Each number is 128 + 24 x the weight over its row's rms, rounded and kept within 0 to 255. Layers, rows and columns count from 0. Numbers have three digits each. The size before them is the row's rms in percent of the matrix's.

# down: layer 6 MLP down (transposed), 640x160, rms 0.141, rows 370-451, columns 80-159
# up: layer 6 MLP up, 640x160, rms 0.136, rows 371-451, columns 80-159
down370 096:139093164117087102136103158122069123169145109103118123124133138114148135142157124115101148152127162120131098139103130116135134152110147124165122134122133086121155164151127093196137145130145151112109132162089172126142133130144131096117149178
up371 098:161122155150088090122118153110087130114093118153134164122129098142113106151139091142124121132115133135099110132107103128121141135118125106097139157056088127105121137126097134170150098121097130083116180162141185126148113147138120117111164119
down371 097:158166171121138172143083138142138115158092077142160124072118184139109123125074164136141141102121138129151112079113105103129126118142093168124113155135128111112127131164140141158125134113138142075097130165083172111123124160145138153136107135
up372 090:133092107123128146132130102114113108134124110105085155108121115141101141074117108129165133149161110049125083128157163139129121141104124118117114178147110114110155118146172141113148106114144114154152130149115178186125140099156104062126139108
down372 099:142116149128157123130190097106118158157134150142108091155115164106128148112103127074120122140130097138135101136085142167143126123075139109109138089122119168135114093101144086192119140123115112104186161101150098062123175130141161103105130112
up373 103:156168122096166133160098128103144143180106095126105117110138105151141159100154121113152143103134150122164132169131105165149125101146116127146066184101177145179136101162100107118110138141111116094106158142138129156163123106196116098166111126
down373 103:135123179157158122150141133130162158099122126132129144105097154124151144122142117128124109103160124118159125149151117138128144127129160152143132165143105144231142141109120101107102107138116133100177123142128167133132164081115091083102125137
up374 106:132125090050109128160110101152143117085126092125127115132084117119144127106125177134149151167127116133087122114142101099143123136081098091154128108108124120154140120131122144127158129127115165095142164117162162141152133143167131073137101142
down374 100:133112115128069114136104131126114158106108159138106132099138117151124092112111126091147144074151119137163134131143147119102167110146088143093138096076105122141181151153103149136149099127154133090122121119125130126137087131112113144121139124
up375 099:164129116123126135095138106109103157138106141136138097110128128127151128152147103130117107141117136128135173095114055091154112146135131097123117118134118127131112143129132121160121144115100143074145114100105132192116149093103140165112124122
down375 101:141109094123115155134111099136095149106121096100146090126165120120147165118122097098138115146138131120128140097155114133144110158109070109177150098099147098132108115114146129108134121153130121103120162164079147131132078121110092140145099122
up376 095:118104131162156101114137127171103090118096140147112149076159122174129145176133110123128129105154134127084153148131137118171125114110119118106095143142128095156073149126108091201142083128163134136165090101124112114098126162161132097151130150
down376 097:133143187098118088125147131140151148149128198129104158105110178153111132142138107171089097120130129126141150144134064143112098107137116140110121133162138136128151084149113122128097129164157111155117140152119156098102143141127124100112128169
up377 084:104126182081134114173111126110113161129090110143124145147145112096161161131168139167097163089111129133144128137142128104143148094114154112090169127112154137111129123108156144153158137113138148143122110110099092147107151139136151148131134107
down377 095:137120121135067126150097140149128131101143127182136140124156118120115132157131161161103156147121137114117108135132162108160155120096133128137167136127152130076111105132143108132160107157123139158131147091116134154151132131140169121093125074
up378 091:116140158151132160111132130139152175129151115090120106126112100107121167130147125122114120141133143099094138119164152164150151157111129113128118148114096090108124153137103111150076094160136153135106110101088162146118141162140146091087145120
down378 097:151134139132109102129117146148158106132152110143149112140157111093131165166141129116161156152127115119166110121114135108146122158115134120118128127106149109130113117088173134111137138154130118107130161125086097137133144133135091137109094135
up379 094:132139146141155117118083175134127092136118049135140164177120069111118115125131107115170145143128138107103110096072167143130104157147129143155116138137129161107117115146137136101106123128129122159176140085129128159164079137170112129140127106
down379 099:129149117087113145105101114119145157122100159158101128169143115106099159150133166159140128146112097130092141138128118143132105165152084116142143144109129117129085102149152153089105052126088142138139119083091136122158100123148109101129141164
up380 108:131127128072129104102146129083147114105124137120139151135122110114132192137150115143144107121157161122145171169102145132146118136091093111175107087140145130153157126118126070131143119127118120099088097091150191159079151104111124130089162156
down380 115:095114153120137127150133115091104110096116126133115153124110170127136166105112163159119121091093124102142133134093111147123096134119111149174160121123139130108104138147148167134135079111106102095160129136168164145139087124127148108109135121
up381 110:135136138129127123136173067152084138105178129118105095140125155113165117167102147190148144165131177133115097120119127119107134139167108120141141158102096170131135146085111133137122102142130162141118098096158143106126151129193148150134169150
down381 102:096101112107139106120135098097120140140072137142127155118116117159125125129128108111134101198114161141127105134099165143107100136157132130122104144123154139182140124122166175129119131178129141180131132147107069150132091121144149142133105125
up382 105:160117139150142156118120097144108125139137093129100150117154139147144132144125119116147177143143116154069128097117139101113134088125115121164159164118145122104141130085094112124161122134126127147169131149096125136141140125164129110152113071
down382 096:118095080088109136146099133148128115133138169125124150131130128095166163128139141122120125101127144112129151128092143133145126123132163132159092059132116119152145110157159148151160122104165186132156144092133105112106137084120145122090162141
up383 090:150136097114152156076144134110107131135105095124163142108105176134073120173103105178139128104139127145106141129112050113146138124132112131123138098116126154133114098170131178138132183154137161107112078132157127142128151152135158122098152090
down383 102:117115144155107130153113106109106181091154109088127125156157142117144129160134092115145065122162079114141143096144165146114151135158081108121117152128129098149108113127159073125108108070116132143106106129129100087156121123151118182130109131
up384 098:108119138111145144123118105127139100131157143102165150159117147078116088107143140119119133108135085149139101146174097129113140132138147134146132100161114152110098160118108127117105110176182100139175065172180135144115168100116131111083125170
down384 107:112089154088098130164055158115089117146135131178141143149118124129143162139132114158101143131082147132084160138144147140064102099126114116153140115120179078124137129122105087125144115120107086152126091121156116162123122080150117133112134137
up385 100:140157102130130140120111138134132110094143164151122142142158141158187076152125154105136116135088104176132113125061131108142124090108125142150140137121134145098093112111162087180108141149094130145131129088106098116093128105124183114131113139
down385 098:114129143111124119148162109123125132120142146127123147103104101150147138113131119148159126159096138137115113104091120172158156086116109089140115119108140116148156147111108131135102162135146082140190130128168110092108099129159146121117144170
up386 090:115110112140097099148175079111101146135137161145100112136123113143116107101115135111116138115125133142120119130139124119121112110172146108128131157097146126137138113118142103127122134181131140192099139124161163130121143131171174081123114121
down386 087:133134133143127136102094159140152124104121111093135156137128168136139166163114098138155112113108123151133126132142125101134135168075095109091124100124096130152129151129102162134118087087155113088184108122109135126125102152114077137138131145
up387 105:133078155110152146100151128097122107176146127147171128131145114163093128097094109111145158128175199122116167129127120106181136103112134106113121121157146142148133120116144117131119125150097158127119103160130148125083115065151144095141112072
down387 118:133069139131150112095152134114129097096142156103120116117116127134142150134136121148166168114111139112104165121139126115141143121081126065138145117105154105151111134159102139056144135161096132148099131126087127123105172125131168137121184091
up388 101:136123116131155168090112100123152116094173130086092103155146127120133144122160121139177138149121111125151107128109057134146148110143110133130172143141145159095183125139138150099101123164138161077127109123111155169078115147106095155107146139
down388 105:131099117157127124112171110146158134114159102107118120152113142086138100108129178119106130129111136163170150133157111208105124137186145141168145143140140136163130156148118093134091111158115136104150102150120121118151137074134146126140139122
up389 092:142102109116152140085087149145112158139091129114113118118133140110035106136143136119141137089120183110128149153144095120137128174127143127125099113138127158139093126134096157099116139120168160084148151136172171127098127134128171125127112106
down389 088:138122108164141136117113160147145107140145160123094141097137142127178096126114096119126110167113090135156133108117114136106114102127117132053171123111175136113146158095127109152126121141089141154163144117117152124082103154122141144159150110
up390 088:172101117106141144142143107116117173128084142106123104143115140109145177186090141113138126124145159179127103122115129119131115147106123133097095184119129125170096108140105157138130127093168170139117120138106124117063135153105140159141107147
down390 095:083106126147139105120124143158126091154117127144095118151154141112132119131098147139139112182115121136107118101176145136103113122089124124129147123103121143153126152068119154131113089102116099108159112111154101111122109131149153130124146087
up391 096:139171099094121125113171139115107162133144121160105154116112099155165147162133156104147123122147117141133136113099127101168165128134116149184118112156127143153122102127122149103114160112174124139159122142055113112148172143116112153139115126
down391 109:140108164163129127121125147174123125113126141124125115180129134112124114118146107132093151145082145130127109138148148150099122155116106117094142088059145132144140137112147082157149094140098146126087136106205120161077141104176160103124174125
up392 103:144081145159094112146117140132090112134142118142167135091154140123118135150167151138096114096130137168181096155128172108111119128116143109103121100128138114138140139130126149112103134151081085143136109118101122176128114150143100115135128116
down392 114:145090089114079120121100127123131100118114096131170127134155115124118116136116111156109119096152137113169160149119144137115096105194095135147078104141133158150126183173129119130106164109137119142118084141110107120161082151104126084153090142
up393 099:141127067096082117097137139151153105149121143085122105146135110126165121126113122145134126127155090168165091099119152138120166163116149138112082093141123162108106072138133094124168167111127170069113119124117112160116139140163141158133115120
down393 102:133106107094083097105180111177141074125124139142121116123131105149147117157125118144159090097103126112155153164128119142118148095120155127115127171130137136125155164157155153121135152137139148134120125141115106134107151152089094140143144111
up394 123:114137137117135165129139134147102140110120174081160124111112111136108122132113108120083136114119139119151123139120126094110136150132167154154121111165129135136186186154153101144132169124142181108118147120116151155112100132132094140141139140
down394 108:130147123141114106099125104131142112104098137140097133115177095119149128145111134111137091104157099099123168110155131134098131119146066130108174175118122106108106088120126104083135124124136122091186125132140110154091096096161141147160138109
up395 099:124116136137124152095164095134109154118101144118109154134147155125117114099116138106098129137155078093123114130100160102114115126147154081088142156126095102180148109070096147134118145162157118146099103100149149108132120109154126109145135097
down395 104:137153131095127119137155068136116147133100156144145105171087084121144102087163126133127151138138106130140155138126117154102128140108107143118110103147106133158139153123122147145102107135138117134118096093158139138130111086056128100148157106
up396 101:077181139125116129176094128110113166141117121152155127127119078101138115094144152092124105074132126155159080136136133117152113156132102086139135102129096150119162083121123114102121122110146142168119066156120164130099133135145152105105133118
down396 102:141122108120105126078124106110159113159101133147125121157145105174121145143148173143130113159135143118111158100169134132104180137151147138117124123145149112116147119105105119110133129155122129137115123096141085107144107108113142120115094127
up397 099:115145143108110106138154139083137108085123159100124097130141071109138132137170134168121121137145157112139138067164107101116127157130143112120123154150154133152130168114125109128122120119147130138165102141133148157147127159126141109136121131
down397 098:135121149107141122120115117108104146119167128109097143126121125123146127127117124132107122169126131120139131080097157077100126101112127172101105103129094110085170128151141157131124158130145119122120109173105152171104085091121135085079125096
up398 097:139152148136155123086127101104148104113126149116122153139132173168125069134078143102155112163108155140129099138131125153123158138159139134127139157121147133127122137119132135096127147121113092153161158149125111143070112147137133086130182113
down398 104:147106099131097098153096145108091128126142141121162120120141130097116112143099124120118123147112092111095112097122092135067155115133065114141120156078174073107090111136145115138118090121136100117146117113127122164115146124104152178152128109
up399 081:148128139103089155112109116128143132172154141153098127118120148165116163165120138118067132106117116107141103112118142133141162156144166115141190123137131098169145132146145130117184156136116107118105108089108154150124094130136097129150132105
down399 095:160181123142162150157143108133100083167129137136139091117134118202106130143123137130090130109089112138132131095129132122138124122161121107169135123119090134099131105175108119156083138135126128074103137093142164153122097125160136107112118135
up400 103:150120153105166137137148147142143122211085112106147162159126182106135113095140111128093121141124107110141156150163125156152094140106132161155141154118132127163137161092103167110100108159102123113147143112100111141119112145100096102124144130
down400 106:142124078128125164089136142124150128120124162136107149147142120127153081145104101173160113108103148144137134133103157128128138137138158094132123135120107142111078096129081107085110112074133113154155171131135117134112115099115167128155118113
up401 108:114167143072143175124128121147087107127120067103089144120133161131122119137116188126168163141107095120139110133105156093120133106116154091129112152139169087113118153082105134168130116135173103132141113115139135119118142149088103172097160147
down401 103:136105179115106121172153099153159104141082143118132112113137155129129141147101148163160125151128128093156131172086128142134087123125150136179108137106138079128144102124102136107112112130147096175155160102150140153141103119155143165111163119
up402 102:159145089118140074132106071104144141129161156127137136145093157145197142112207117125127115143127161134099113134159164096161143160134122114127113116106147175114105137108149121142130122115175149150130116117106109156134129116168080112102114125
down402 108:094092127129153128121096166123109123159134142147152126139101127123180150111120139114143165116097131166150149126126118142120117119098102105114156162133153127153153121146141140106142155145138133129129144150149084100147190133135130133122129121
up403 098:128120131160160124136129100154123147152151099125138108111123115118113081133173156109147178124096115093138138133161158113124102159133079115158152174131102131150096137129132117164114147108153167098129135128146128133113173140126138120087122123
down403 104:126090121127140132151067129114137146147154081117103141113143162120113195147088119114152128123098112109110149139119115113151113153136168117176095138143155132122116137138119150092097140138138099114134163132109154159133085105128133134141090133
up404 110:091133138163130141110127128119164132112126106061144093150140156108103158130103089197116124124088170129129098117117137141130116151098101114107157147154148156134159158120137104179160125149126118145086136155160134130108127091128145130151109122
down404 104:142153084142116141105178137104104139146107127163133126158113130163141146130119143107125115133129117128127131139144119152148133110175135124151181156154145136142156123103153129064123209117146142094177131119133143106153164146116149183134127135
up405 092:171109107099121150148123117074135159116153103136134073110150140124110146137084132075132155152150167090123126090156071123151142142124123107148139087107118158095084119163147081138100158099128153123136140118129114160125106110147151140160111137
down405 093:106151112093136110095146126135114109115091120114135164123113142146148090120117104138127121127107145118158089158100165105137115101165134139128126164109109123152122154120117167150153126172128125131138162127102143145093101134071113111087166145
up406 095:123126182120154091116135120163155160145093100116141142113099149118103170124157097131133132162133118120135146122115130127164118121155122147111109123144114118157101151108146127123138177113147141091132150128139142103130071127122145129113102103
down406 096:094123156131140126130112143162150151129148109107128127107108127144104111102123129131142109147096113102148120130078149165133085138156135133128076135141135120146106151129141126126118134125115122179111149090161110143137137111106122179158110111
up407 101:091111115137155148152102122133111124137153115140089136094124089124147148138130147100120160133148127081126117116131119119165116154111127110163107157119191110144128178145163178149099139169147144121115103110131165117136157152061141124114108101
down407 121:091127141125148133191110121065148109109126108105136104121123097128149122165115103101165136099144135121104138122151132104110125170152083114180114129147088130128097125135114153094072140109122103141104130129135087164110173101139102131179114165
up408 092:117118127150124100127121088101156129146105115117171089124142076149136162097139122130123136112161037129148137117132145120137124129160153109110125157110140135151150127096104105118124163111145140144085099108091114112105156122094130129130109114
down408 085:171123117103136144143123143109115086146127092119136108120154132145089158130118133125070090169112105151106131104133121077132139131086118115146125163140064169106115058121123114140120145164104134136152111139109143152101062144136127125116153140
up409 100:126132154132174130103141152107082185099159153099089172098136125139128148124113093120136126137117099152104175098123140134186136099140078153146146130130128115117126124139098149132112095135157180088124154116132114149163127186155113125138125106
down409 093:149144157137143139133086154179156080154097120193132133105138074120140164154123155127145087165158145089103119137114149130097122117159095074118112118117096149092111140130164150148083140123124129109087153119107085147130146116117138140094107155
up410 094:141115088134126126128163090090115176157121127129151131134134141129100150150155100131089158131130134131127117160111121155138149131171134097119095111098151085140111158121098154159151140132126116112163106105164140150132101148131120084174170128
down410 111:174111117145125127170165068112172145167148141190117138142152105119111127150147117170106160146144150149143151146090152126128123155103072143137127137116128118115172116104130127124151130164058095114141135146161137094109116160176133168112123147
up411 100:120103136132138111123094074147135111107114088108122181094118139083112128115133158098160130111155115077114119131072091127114130094113137105097148107151100150157161141139151104168098115133151152123126134135098107156086130153122117161167154114
down411 102:198163144122120139137093141142183144102145079126133068126140182123169142124130118120105162143122116116125108111139126119141090132138147175174139119151129102141154099131138132155161101109152152130129173113161088165178104125134137129119163136
up412 094:133123146101108149138113118096147135093088141158134137173125130171150124121150170084088119153130136134152136094100138109160155059114149098129116133150113144150104121126107180106110167140184141099144106098114136098120138146098126128105129098
down412 098:090140113086111137118096114093120103131129112145106122116130123120136079103154113129132126136120104071107137132127087126138131156126112145183161078151125108097149146094070102093099152117136114105139120143096121124158145125096104153117089145
up413 106:137138096117124106127164150131167099051131128165166111116138132092108122113115133126103142153136190141104152157095127103134129098136129096163146131113139139123127172145152110101159143119148110120102140135140158116113119142149106115130124121
down413 098:158166124111113119107105155113133144135129144157121172105161082147149119099090126122113113136122110120123109164127135141145137168144133162112127114137087088134096128143150128108098132153124052109130112097106153108125149124107157109169092137
up414 097:099124098105112107134101123118100172128132178116147177172142079163084120129126110151126142125154148157135097162134111114145118099156138145195106110135121196166101164132121168140151137162108154128142139098088148113103107125116139164147187162
down414 081:102120092138111107134097111106137095158114112140082106120106140120132081144126113091128077131135121157105120095136153112109111145146157083093123117159127082074137081078098167112128140112114091101122126156154123121147142104130128130143125135
up415 095:124127130149133184121131066097088134142110181114098082145132127170098115104116092100146101175095078137142146138144148106121136100106171139127093164118158099129103108167143142125147124147118140121135095138125123122142136100106111145184126122
down415 088:152120164115098138146139142131127138085142088105153127133159118113128124141155151107117138130109125154133117159113097158145156161122130169128120089125144111153138143111106118144103151093121124155125117138179152086109154156127138137070138097
up416 100:118136126106132109108136162169158112145115116137125116140099120115091116155103142166141120146159130108170209112131114147166185129141134155147113131157110113192131106132080119096143153156123130147126157086127110119116143179070177141140111115
down416 099:107101130136116149127115115140130147141163161122129136122137138108166153105157119098133192114097132133129149132166104117107105114120102131133113123153121128126121099109159109158091122155110096130159130108176146110065162096146121131108146145
up417 095:177165140103159126090124096122090112117098108137135123113167109122134083144135145097096119136129125138124098136113119097136141160097119113144123101150133103107098097107149136145121135095138115156139128151137118099096103082162137179072093130
down417 095:122141139120120117110100115138131160102102139120127138144149078091122195125122134097162106127111110115156103149139088141108089123131118129195097145126190095117168116162114120141141138155127112122147113106146113078121096132124135151159118143
up418 095:163121092111090169183135118132159105161176137127137140124156136122118112054118111168137128107125124123135140125139167124170131144166166142112121128119146150113141076138145153110145133170117150119152146118128133164182167134124112135116122113
down418 099:168086142092161129087143164127099152147109131119183141146143126150148132143122116127081119130110142135123146112122087188096155142121115075146165151169121112140129137167181093130144112107129143103145076137116153154145098136140121134148147146
up419 115:109106154144136092114129135061142155106155092105160092134130134128111134116143118133117125170122120081153114095147130129135144120127119147109074092155116110116084133174106161137135096129152133162125135098127111119137131165108131080111153117
down419 129:154124152100148097179132132131124101118134170137112160161120149134169116145092141172091121147093152125133154117141114106122108137109128122127099107111133099137102150151145166110112131126131137090052104159170132165097142185111119088074125088
up420 097:138135140167155118129141150127100102172148164159132123146096139156128097132104097118120138144124139141124092074137124177155163123116136136153084138142093122120122157144077093140128143155095134150091126159144127125138159096113086093110194131
down420 104:110151102142151130150139127108170140112131099107137126156092172157088096095094136121106111136092139157151114131185097119114146162127127152153124129115111119163155098097147138118129133124127126161132123120134086092132103162165113130124128066
up421 108:153133156074134093129181157160111115114145106110130152128099100165132107120083112134142079133137111165146182135120089124126075111094181142163118099133131141127141105168125106142124121114149107095153131136109115114081112159158132110167158145
down421 103:118122162164135098118125163135134104130122168125160127158106125137134137132080156143124131129101125102135153074140101118150138121083148100096128098133207110166136123127119160137109156110121104129109132123083167116127153156173182154158125135
up422 102:159105150150104114131111125112126172134200149098180129156123148129119078140105112140102118153133091164127129105107110126100117117115115155131106091117155103118103174168159142200094108142118140176059093133122095129097134157126159127079151135
down422 104:084119118133161171140133142107130098152124118122118130145085142112106132166139136126106152138149151108146172133146099124176173138104145119116144130080078111160110169179095120086098145128089164140131139144127129101144138081136079139096168135
up423 097:121141118120154165132149111110180145118211129152097113124146132112092053137134129118118108107130126163155100098155092131088106104126126121144132140137123166104161117118129150123094133125103165126116179138124130124132125133127161139104102089
down423 091:172133149156132095162093155170126116134098081137128122110178095130117108078112117095125153162105109112129135109121121123123120137135123115096212155160128155135170135114124109119149129126109089188122105094114167109115155126106064105160159077
up424 105:117134117141157139150114163136116095144095122170150113109106160107123138160104101158104147132133130128093111178141124119118115164126148121112145089120137114091108169163103147161144158108110109145073121135156131190096138150159104107135172157
down424 098:132146098152130119110124132166097151121120121165147097149131118116128149139133119141125155110178116116162151160124094093121150143141103140161133129111107109122112115137132169160113133171182175142125160194109112134148124133099131125189089110
up425 113:133149136149163139138172102106084164143128089091124147111116111086114101145148128183096114105132128121161101112129147120137139110130117069161149106130077178107145126104163118158124105102120079156174131164101104152099110116122120136151140130
down425 098:134126148076108131169138141077111129103136120123140116114162110120136134106162142148129123151118147132175139131117131150100122171170151146132125089124148117137113081099097109115155128143097114092083111121148105108151138160118142109107149159
up426 098:113130132119128110154086126119109136116122133122103121096141119078120092148164104113159128147127100142137114110135118120121144155117110147115150185048119160121140138142160106142122109161118170139117144107144138138148112091098137061141129173
down426 089:120110115123124133114168147106124124126113132109119104142128119180118148111099154155121168124104149078158122156123128131120124082162129122121047099125091128135099089099087159129133140131118105129136147151117118126102126122184117156107125085
up427 099:150131088131148159114188106119114151136147127171120112146170156121118089092146114130129137116147139096146118118177108092117144154146159109121077107117114101124143090116118068177158147135146146084144098080169104106144081094102091150130134112
down427 104:108120118175138161113099163130159146119160128158145143147144166135116138130144144129111120123149135120134099114155124118132107103146156158149160095125152173126137125127087136132119136112119111144134112151152122151115102116101073139132124098
up428 100:173124147068160118102128110136103138125180090156112144121159128170103111069121134138117113125131145162113125112137104132100146130099117147155119122145091139169127114124169116109083112149131118147136113146124140152142118138124120137129147172
down428 102:164104136096162117129081112116098148127146171130125136133105117147100112090147104155116096109109150123119121148106112138110099129089110112094135086099140124128127163144132165167116120128168114169159130162125143112121128159120134113144130140
up429 085:072173134126143115126131146149144130141132160125109137146157141122098164120146104162109110145150136130141125139136109118126153115118181156104092072144143106142135169136140129157154135116115132143101123117140172110112133142130139087086107066
down429 090:117151104150137144164136161137131129089083090147161122125158145148158118142119123131130141119113125145071093116160155134153133115110086093131184132107151115134064093097138088093126101159139148135159160141084120110141111157117092096144135115
up430 096:181169130137124129186145080159098119113150119120114120157137146098129131140128076145139134092138140162162081131091103113109125169131123128185137085131164174135146113098123120138129137135123148120083117143128115131129155097090097097223108139
down430 086:128124164148130111115135119099162159104172145139150119099103167137150150116138108116175123121107129129124101050105099129115130129139096147145077144138123127131132163155180200132089136150149130146125112144145114151147154148136118073131112108
up431 095:142131142152131101140136117127130113081143156143135105147163150161139129137123148156163165121116129124143170142104109127155153114111116127173118141143150145083126130116141115139145098138149094117141104117101183141100136148109114132123145153
down431 099:110141151155131167108098152098128148159157095156092124109120164114157120101133136153150116167136165161163139127122168094108151102126109128146116123092149126100089115112171090096123145097145136112105140169130101097118145114173137098107117090
up432 107:133095150106108101110096109106131103105087107143123114139139104154116135127130119098112088108128138155115164130178136146130121110136116154143144123114179110129162160138088133120120168141111150101125119149082102172104178173141101139121159135
down432 106:135121158124095126118137140135123141113161111143164133155116159105136109112158146134101093088135118174088128128135121119105090107080109145164124137150140122145128121165119124158121140141107102107124123158145117102120131099085128166144177148
up433 100:195144139115113107131123133168133152116135167143128137134130128151143145124139107112128149092150092143106131104153139143139150114098152128138124150121087123110138112133084159096123126149168179114115162142115127163169114155130168132110110164
down433 107:143153130129103109114114156089134103185120108118154147143124147125140117107141097163109118120172127107157162110128105168139086157146166143106125159137136115147179107141114137106119123146140137114192136102094133147142117113148145152099092152
up434 103:125103230127124146129135087150115159141152171120084125155149123141148129113156109115161131076082109141082114107173096138101106134117142147125109178122124119137142153091120089080126152122161109121143121134115104120112120132148140112141148129
down434 092:147118152102161133101097110134119115152114147135140170115119122111078130136113141087142126141104125107152110154151103151189169103126120122123143093127123102120164116155113129161124163122114116120149126139121185123185095135109147171138150134
up435 098:063124116109143116101139104097145149105138098124130154142131110111134179141063093111140180135118142124121115154109120104129127143116148115167097126120124126160081171144139137135127143162162119098142094129106105185110135122108115138134137152
down435 089:102113094170122114150094121109129144086090173122128093131126127153156101132163127137143096136097148104125167152130113131091118123158149129120136108142159119118161076093122123117152126104147137109119114168116119118151122098154085115135117107
up436 092:163123079107147142135093116116119157130119142135121124109145075172106142125157128112114112155146100125081149118152146123158132153103104127109130130117102158089142158114143081113171123128144135118099126106086139140203114147138154154089107103
down436 096:101051100095151156163138148112095159122149135148124133148148128163074118122123151100168101124114173177155145122094111126112145184125132094126119112114130111138127088143092132172124145097137108115134140121091085122108103120133111119131132120
up437 106:122140125113131130119102080079101107128125134130098099127169110142064104157140103111090136147151137153130136125146062124107135124125148122166105129111135126130142135164138167128094111156097198088084121110118118125137121145128132087071106116
down437 089:107103122134129116107167172144141157104137149139151140120145144148151086119121141140163122135136128100164139124142167130120078131102085135089083091119153103134117127151089127138157172112174106169156125114139128148121124118154103147115158147
up438 086:111071140158102073148157124143132127112182092143138136124167097154129087133133150127115131114092113158123163092121121133133115144100130102132122105141131107145151120155127114162192122150145136177180100113160150142129133156133166136136104137
down438 097:153136143133119079135127135155112092106156118065091143112096162138156092170117158109159170096156140094133141139110134175112087161158125122114120135153112094128145097127114117135096113145094137140154142201132171089099114136134112081145132155
up439 095:128126105143115151156109136143110166088130148108097122118119162127115154107134083142136106099120111186129144054145100149131143153133117138104103106111127100142117146162141098109121101158134107131163151124086160167104124142151109066119180098
down439 087:117140115177131101134120151108129144162110130072164124158121116111135141116112121102109142157148122077102102160146156175085126129123132147154118151137180155110151122082147152154164130103107150146084137105131119142126128129144095148100127161
up440 097:098100155103136144111090119130109143116095149097137143196128099104116152126124093138120141143142130132151134129120106149142167069146131123147112114135087132162144159104110121143149147111126134104096165099103147169125096149161140130151162128
down440 072:139110071129150089135074139140091140149099155137121135070099129155181110117124110138110139126115138080123125074113162143093113170125143135124090092091119140110125108121118140146120099133138127107091119136148155168096099114125144146125144139
up441 102:133154144128130144118098123113146130107120106137122127102126142149140130145158162124118136105152134120100118166082115097108151074157111126130130088165118146120120124139140125181146167139113107126108161133116102086096134147135145088103162119
down441 106:154089110148154108135098107104129150133128157155109109148150134131160076172128129143140099121128121115140173127139138122145156122120091112116162148133097089145170102105096077156135095131166135132097146178143089177110115125136132138112144113
up442 115:137122139126135162115130128141149133107134119193105113166149131138128119134168154119121127136116105139129164125119141132117159101132147140134119127093154140095140106071121102110096115140138145124100117111140093120108118127089126135124116129
down442 109:127151147113104160155127156141137166104172132134123137116124150114157137112135167151100104144182094110126133136124125147124149133163184152160081134162149152117173123108098141134131104118110084139136121114107147136130176102138114113126109118
up443 099:103103135118122108122149117148120111121153140129131120128144108135143106122144122147120137154155155118121075089107166071135100116115095081139134136104085148121121146131116162143153108120139163134120100142173152112113117156116165140112136110
down443 106:092131143118116084159141135151158108156140132119143112159147102134131129088095136117155135127149119146104133101147146148137091134114108158120114161138128133148119141163136136151185163104132105090107141102164125124118091171173158154182115146
up444 080:139153121170133134120136123124135130125189109106182090073115112174084168098149100141170142136079130112173132129123115089131155131150148118136119107144134078145139083164180145101136122145103134122111149125135104179136131146133116137099119153
down444 081:127113140124092088143161164127129122140141113157050139119169174097149102148117131129093099118097151132112131186122111124105110086096137158139143125132098146109094150120151139140119162145136100133113134101139101082146177162151127099116111136
up445 101:141121176149092141147153140113114171117132132139120142112138127105149169170123118116146095133198121134159142071069179159162120130153121137144137122127121117129154133121124119118146116171146123079131137123108128166084129128150111139141138139
down445 088:153099144147055104138108116118119124141144117139123153116119114116121138102117116128120152135084154158147168108141103152132178143129119135115108135126152140149119103137083120130180176124171134121140148105125128157146154105132164138141086090
up446 091:147116137159135132134156129103077155171147112097136111125103117146099147107130166106097097121109084118138114132097105121113177147101117082153129104135153132131135098141136139119151152141109134130129148141136123140089175148136147113093092118
down446 097:144154129189113121116154129113159142155124122107171117108134124115139123119121099128124136079112126137136137150120115111092130123121138075114145082148133173094097116130146153108138134112127127140080110172123157088110122117176139130076143149
up447 094:116139161099170152095180089080146117134102135091136133120180188156133127128123130147172120142085161128160118131110137112117139126104136152147130114103130101119123104124150126117141140128155143084154082110164111136109115117134071126139117135
down447 098:078124099127130124170132150179128094077135112159113147107130136092109118065117149139164127144139131140083122116157149087129151156121094121149135141107204090110105147130113140138149100114087135134128114152167129089112149125114134144168143116
up448 094:146139142121096124123167100091096126125126164161145134134151137120123100104130159104094099126128158123145102159154132134151103094104121106142097140115119170137125148109168121123131173129202105170116139160136090112129137126139142137136152108
down448 097:072113141126131095115129170163140152109137123133124189161094107139116127107096088123085103079129151156140124124164123111155124138120138131139122202143136111116122171115116079104106164138150142109102140124146119091165155125107141135119161094
up449 094:169127144072155119089136115159164112151139149118162156117137148119143139108134134148136145152114072138113108128151143137164127141134136132150126097089150054093128099169085096130124089123129138164095118135109164161111153148131091096096156135
down449 104:116127124175166151157137111102156137134135138105142134128127139126081101181117128109113078120152163106144142097113115151145120113116120133124130102113098130141117146126103138089180135150108099131138127156116116122088120132134143124116132153
up450 097:115130105133150158167145099128102152117144106152144142175143116122128129121097117176154102143144109128102163154142143130116118127167132108112162118112137187129136111138126133188166126135115114122139119148120148144147094157182111106151114120
down450 101:138145087166148126142141136138148107098112128121139129134129130131134105162137153171126112141134120134133101164133096148129110081096112171112091110094130099124139112147088127124128160149143164134125128115087093126102141142073137118098114119
up451 102:111095145180113101114118143128119136125128142134157094090158143136121082177123141083127146104172137156117126174107152104124142073094125082148152125121132103119137130135098098123133117116126161110101082114137116170122097172104137115101112094
down451 086:112086121090107119108094148134106126140135187107122115115174143136133113165107131126130108139159102111147132176134139156091079101157141169111108131140138097134139098126101130086148124110090086139099114154144077137137119091128144128152080149